From a checkpoint of a small transformer trained on Wikipedia: vocabulary 32768.
Each number is 200 + 30 x the weight over the matrix's rms, rounded and kept within 0 to 999. Layers, rows and columns count from 0.

# q: layer 2 attention query, 768x768, rms 0.024, rows 284-290,348-353,412-417,475-481, columns 0-95
# k: layer 2 attention key, 192x768, rms 0.025, rows 91-97, columns 0-95
q475,215,187,243,136,191,216,189,194,227,228,198,203,205,190,219,178,201,277,148,179,169,231,171,206,184,228,233,159,197,209,164,204,221,205,176,199,231,182,189,206,229,205,221,183,202,187,210,195,246,188,194,219,215,164,197,187,163,229,213,204,221,221,212,219,170,188,228,222,197,204,241,216,221,217,220,199,226,202,179,137,183,206,155,186,164,207,209,178,177,189,208,238,185,209,238,180
k91,192,180,201,219,225,239,186,189,201,197,186,164,207,185,178,225,204,173,222,234,209,237,192,186,214,226,175,264,241,243,209,284,179,217,193,154,193,184,154,207,212,187,183,234,195,228,170,191,250,163,215,211,200,237,124,232,211,282,196,226,265,185,247,160,176,144,205,227,203,176,231,260,191,174,239,234,242,220,221,183,224,163,236,232,156,217,182,184,173,204,207,208,204,208,182,218
q284,230,207,239,250,207,188,201,161,166,205,164,216,239,190,199,187,190,212,157,190,184,210,199,216,176,200,185,209,160,215,205,180,194,178,214,204,220,188,177,210,175,196,191,178,204,202,223,221,175,203,180,168,182,205,191,165,184,144,207,210,186,210,203,221,220,196,197,205,175,181,211,197,191,174,193,195,210,192,199,215,216,172,187,204,183,174,221,191,201,199,177,188,197,208,207,215
q348,201,259,204,208,193,191,225,205,185,215,200,212,177,208,200,219,227,176,151,194,238,216,196,169,184,200,219,190,208,229,208,214,220,184,210,196,195,129,210,187,167,180,209,217,195,223,201,161,210,184,189,191,198,243,187,175,190,202,165,205,171,242,201,230,212,153,193,204,182,182,187,212,212,202,233,197,242,185,187,223,200,240,205,242,207,179,204,205,207,212,224,232,149,190,213,215
q412,246,291,206,221,187,170,208,161,192,210,150,220,238,216,151,266,231,210,168,178,228,184,134,216,218,222,203,192,227,155,209,195,202,188,178,218,170,169,158,245,186,226,183,172,207,198,204,204,167,212,198,146,167,221,184,162,234,168,196,186,172,191,218,194,255,247,202,179,202,194,195,189,249,235,204,235,191,194,215,235,188,210,221,180,193,189,265,271,187,141,205,194,199,220,199,180
q476,205,242,207,202,164,173,210,190,170,221,198,222,201,241,189,187,219,171,194,221,185,211,158,204,200,179,182,194,237,180,192,169,208,225,197,244,187,163,206,200,206,213,164,224,192,182,217,196,208,191,214,171,221,243,185,214,190,170,180,200,184,179,198,219,191,176,197,215,212,186,188,171,218,197,193,158,187,199,189,240,205,155,205,165,196,224,199,221,198,186,187,208,209,216,227,240
k92,229,170,218,185,194,161,196,192,198,236,197,210,193,183,206,178,176,206,139,207,211,183,215,204,169,187,164,162,146,197,194,182,231,210,207,185,168,228,192,195,179,192,186,201,186,173,215,225,184,158,180,200,188,183,206,186,178,234,194,202,159,248,188,237,202,193,206,150,174,209,190,187,176,224,190,149,222,176,216,192,229,177,215,192,176,206,180,205,197,215,205,196,145,156,210,226
q285,227,223,187,193,224,181,218,184,194,239,186,228,216,191,188,195,215,223,178,174,280,209,192,182,173,175,186,207,214,155,217,188,182,212,194,211,176,186,183,165,197,202,209,213,207,216,224,200,198,173,240,164,191,238,205,195,180,193,217,208,198,205,206,211,200,208,214,195,235,189,226,224,184,221,214,207,200,177,204,216,221,212,192,187,198,182,258,187,224,199,215,189,195,165,210,205
q349,197,222,196,175,176,184,218,179,181,215,193,187,250,194,193,186,228,158,173,220,213,150,206,207,166,209,189,201,200,192,201,179,205,192,227,170,174,157,167,223,208,217,219,179,207,213,168,206,191,169,208,177,178,175,214,205,194,193,164,207,160,199,163,193,191,176,205,186,239,204,149,172,179,270,246,211,204,218,182,230,206,194,239,211,220,234,204,203,175,212,180,214,212,160,235,162
q413,219,219,189,209,205,169,247,208,222,216,169,181,189,183,222,201,203,196,153,213,213,202,133,227,184,215,178,219,248,218,243,173,190,196,232,184,176,189,185,222,197,216,212,229,250,162,223,202,232,155,195,165,172,195,174,197,189,182,181,228,172,212,192,219,178,225,177,192,263,185,195,218,174,212,227,216,196,218,207,236,220,140,217,182,213,237,241,213,203,201,169,200,231,181,186,184
q477,216,187,143,170,154,198,212,192,170,215,209,209,131,218,237,207,232,234,167,244,231,190,227,235,168,229,202,137,237,188,240,189,194,201,232,186,166,186,178,176,186,233,210,206,213,214,217,190,221,198,218,193,144,183,212,199,192,181,197,214,237,198,181,242,153,239,217,173,259,219,176,189,170,247,194,179,241,162,199,203,203,205,179,188,188,214,209,225,184,191,188,221,173,177,201,168
k93,192,225,259,215,225,184,223,190,231,212,196,265,181,185,207,188,254,212,193,209,245,205,237,145,155,193,212,164,156,196,164,162,172,246,183,242,247,155,187,204,192,219,191,214,195,210,215,244,153,177,240,205,188,240,239,221,186,225,192,204,244,179,173,229,181,209,221,225,204,173,187,215,184,223,185,196,209,202,224,199,229,214,205,176,190,201,177,183,199,189,226,214,174,171,150,239
q286,200,319,248,211,182,171,201,204,191,224,188,220,226,167,178,227,161,214,165,155,160,261,182,208,149,189,242,196,187,243,231,214,179,186,246,171,188,183,176,190,179,253,214,135,171,157,223,215,150,230,197,220,172,190,166,208,197,117,142,232,146,228,181,149,136,250,225,259,238,211,165,188,201,207,154,227,283,164,226,247,216,192,215,199,189,180,220,215,157,256,169,222,146,201,183,168
q350,213,230,214,224,180,156,208,182,215,227,182,170,220,221,213,200,214,202,223,210,199,242,239,201,223,165,263,212,238,216,171,165,207,209,207,178,196,185,198,206,187,180,243,225,185,201,138,170,171,216,185,193,230,193,176,165,205,237,223,187,190,231,167,218,191,199,189,241,197,202,204,175,181,231,185,208,236,179,166,227,214,186,223,202,200,246,201,169,184,171,180,235,200,221,178,170
q414,195,214,268,253,218,210,130,181,209,184,158,136,180,201,164,233,204,194,111,147,222,236,200,157,210,212,248,232,198,211,165,182,209,193,232,163,188,206,188,178,194,169,216,206,239,212,207,184,234,214,193,135,220,227,211,173,211,168,181,173,215,219,234,159,183,196,153,234,229,181,182,152,214,201,239,173,174,178,200,173,170,192,203,169,219,150,211,149,190,236,205,158,197,168,270,207
q478,230,246,226,264,208,245,178,205,162,222,194,142,216,182,210,204,178,150,148,231,235,265,269,209,216,204,202,173,204,249,228,187,136,209,229,189,165,243,289,164,176,186,259,193,195,190,216,282,211,237,202,215,207,235,175,181,225,221,220,215,195,143,198,181,172,175,222,205,179,192,197,198,170,169,178,196,210,189,216,227,217,164,220,158,188,237,207,173,171,245,223,173,242,173,146,245
k94,214,216,210,193,190,153,205,214,223,238,199,213,180,236,234,186,155,230,181,157,155,229,256,178,214,189,245,188,154,182,212,173,207,201,179,195,168,245,224,180,165,148,235,167,209,180,201,202,119,182,188,198,219,224,233,208,196,178,262,214,144,243,201,290,174,247,219,182,199,204,225,183,167,202,178,172,165,205,231,212,185,175,249,150,250,196,169,191,226,200,195,192,228,191,233,204
q287,144,132,139,166,197,248,194,246,214,202,197,201,209,188,223,176,233,207,231,223,218,136,172,232,199,219,192,239,229,162,234,211,186,225,181,207,233,205,197,157,192,167,145,238,201,217,154,167,226,195,230,157,209,184,186,191,213,227,205,192,220,167,177,211,234,124,172,225,183,192,182,242,201,187,166,290,139,228,217,162,163,223,150,201,153,252,192,164,249,171,207,260,240,201,152,219
q351,199,175,220,250,192,225,175,248,247,209,181,261,183,184,133,179,185,258,217,231,170,211,159,253,207,254,211,191,228,210,270,248,186,163,188,183,224,271,197,185,197,146,175,191,162,209,182,188,251,221,202,239,162,164,149,204,212,193,194,202,267,221,226,221,219,211,177,190,198,152,195,219,224,154,162,221,181,147,177,134,175,217,188,182,173,167,196,204,208,205,181,243,212,199,252,237
q415,139,143,139,181,198,208,213,216,237,241,227,240,221,231,165,137,193,172,234,222,173,195,163,173,227,183,179,203,226,163,221,214,190,192,163,229,222,219,197,163,214,229,203,192,134,206,204,204,218,215,221,227,169,164,192,233,187,221,205,195,266,176,148,231,240,182,240,190,208,146,207,197,203,187,138,237,174,195,195,170,167,190,222,209,176,171,218,205,215,173,178,232,208,203,118,197
q479,137,174,219,199,222,229,182,197,204,177,228,230,223,226,200,213,182,233,193,189,252,193,140,224,224,222,159,215,172,180,213,203,222,176,154,206,218,204,190,143,179,248,201,195,163,179,179,191,171,162,209,214,198,183,171,217,204,217,227,203,241,199,191,212,191,127,175,158,152,195,199,240,278,185,222,180,142,230,203,169,215,217,209,172,193,188,182,180,121,161,197,216,244,195,158,213
k95,163,184,105,182,214,263,189,216,187,174,161,178,222,214,209,187,201,156,287,222,235,186,143,208,219,213,178,231,278,182,156,250,258,199,176,235,176,219,192,205,174,217,184,251,223,198,195,187,209,247,209,166,217,206,177,172,196,222,189,254,210,185,197,125,220,181,251,160,191,146,214,228,229,159,198,201,210,252,180,164,214,249,163,239,152,224,195,209,316,196,225,221,191,238,194,209
q288,177,149,177,185,211,226,163,221,184,188,237,168,176,160,220,172,157,219,215,228,210,157,196,245,236,215,197,204,239,193,186,206,207,218,182,193,176,237,217,189,157,187,214,172,208,243,184,208,265,215,216,235,206,207,223,219,142,213,222,171,232,197,198,213,180,203,172,221,190,224,191,211,185,171,211,223,231,188,189,176,201,199,169,210,212,216,190,183,171,227,201,174,192,198,221,197
q352,135,153,221,191,233,216,191,190,203,204,188,176,210,197,156,192,142,211,231,206,205,228,196,233,187,206,189,197,202,216,198,209,198,185,219,187,198,226,186,175,217,165,209,155,186,198,157,229,184,228,237,230,174,170,210,214,193,201,209,173,192,190,221,167,169,228,220,226,221,195,226,225,203,161,216,192,200,210,202,180,222,192,207,196,201,186,156,211,200,226,209,189,213,160,187,199
q416,165,132,224,137,211,172,187,186,216,195,236,200,193,181,274,169,157,210,191,227,188,179,261,206,173,245,264,201,194,188,172,182,258,201,197,165,189,210,192,174,218,153,222,137,188,234,204,220,243,231,274,240,176,131,236,174,174,215,194,228,176,238,164,170,153,201,197,171,193,181,172,193,174,201,222,239,266,221,167,177,234,238,181,224,183,177,166,181,224,238,188,179,176,189,245,181
q480,181,156,229,211,194,185,197,220,193,199,227,206,238,165,215,184,194,242,223,171,211,203,211,163,203,142,206,220,166,200,174,194,236,192,218,170,188,228,187,214,169,190,185,196,209,222,220,221,231,169,238,197,184,191,189,156,188,195,169,191,196,178,225,206,233,203,189,193,216,198,176,228,174,182,206,222,199,168,188,200,194,230,207,224,207,206,240,199,184,213,204,184,164,211,193,177
k96,173,208,206,170,188,219,162,202,220,184,202,195,204,207,223,196,177,178,216,184,219,208,203,203,213,172,241,185,215,201,183,203,233,224,171,215,191,211,165,168,189,164,206,153,204,194,177,230,196,245,230,204,198,201,178,232,220,214,198,211,190,171,192,210,235,238,213,184,192,224,160,205,234,144,202,229,219,209,223,196,184,196,201,241,209,188,171,276,191,201,174,239,220,214,214,175
q289,221,161,152,154,189,226,220,243,239,230,200,206,160,192,224,193,209,168,229,206,235,185,190,216,206,210,162,219,216,198,173,154,163,171,211,154,205,189,168,207,191,182,222,186,183,205,168,203,204,117,210,178,193,244,183,223,149,256,243,195,234,188,193,224,217,161,192,178,188,164,198,229,222,204,230,177,180,217,217,174,205,209,202,185,227,223,190,160,255,225,241,237,206,181,217,238
q353,238,170,175,155,230,245,231,225,207,205,233,196,177,158,259,203,175,184,179,194,220,175,218,247,186,215,194,195,220,238,213,152,198,195,175,249,189,212,209,177,141,244,178,155,214,160,201,169,221,201,246,220,160,222,230,200,203,190,168,241,229,223,232,239,187,184,206,168,186,137,211,217,183,250,185,152,179,177,169,171,205,239,170,179,178,175,141,217,221,197,261,240,187,151,164,238
q417,258,179,163,182,193,218,237,226,226,207,185,238,164,226,196,174,250,171,265,199,193,161,150,207,179,254,166,197,236,161,211,165,140,193,171,238,206,161,145,171,210,254,206,209,188,172,198,160,172,163,209,206,151,190,218,217,170,191,229,171,221,195,168,206,267,210,259,170,199,225,189,210,217,216,174,212,199,183,235,230,195,211,189,182,137,190,206,225,255,167,232,219,206,216,174,199
q481,214,213,183,206,233,216,251,209,201,214,188,216,228,231,190,234,249,181,259,171,234,146,124,166,230,198,133,228,184,209,152,206,175,139,186,230,209,148,161,203,216,212,91,221,228,213,192,166,206,178,206,188,187,227,200,195,196,206,196,206,262,235,222,250,237,186,182,236,174,205,188,212,212,229,237,203,120,213,226,236,218,213,200,167,200,248,232,205,213,173,168,210,208,164,182,197
k97,216,184,215,210,184,243,229,193,201,224,184,240,200,229,241,231,208,159,218,252,289,176,142,160,160,203,186,186,197,207,174,187,234,154,167,185,251,205,182,241,196,249,182,239,202,241,213,167,205,160,227,204,159,185,213,222,190,235,169,239,273,176,249,192,226,150,192,209,183,187,169,217,214,234,195,220,152,201,219,190,184,245,144,240,189,209,181,218,254,182,207,207,179,199,180,228
q290,192,209,211,206,215,202,172,195,204,229,228,172,207,176,224,193,186,183,244,207,203,210,197,248,177,183,217,187,221,259,197,238,224,205,214,154,176,246,212,202,214,218,189,189,207,231,165,210,201,198,194,230,241,185,225,192,188,224,187,201,213,203,172,220,167,208,182,223,204,208,195,206,188,202,227,207,177,203,183,199,220,191,214,215,205,218,202,203,178,199,183,186,187,198,218,171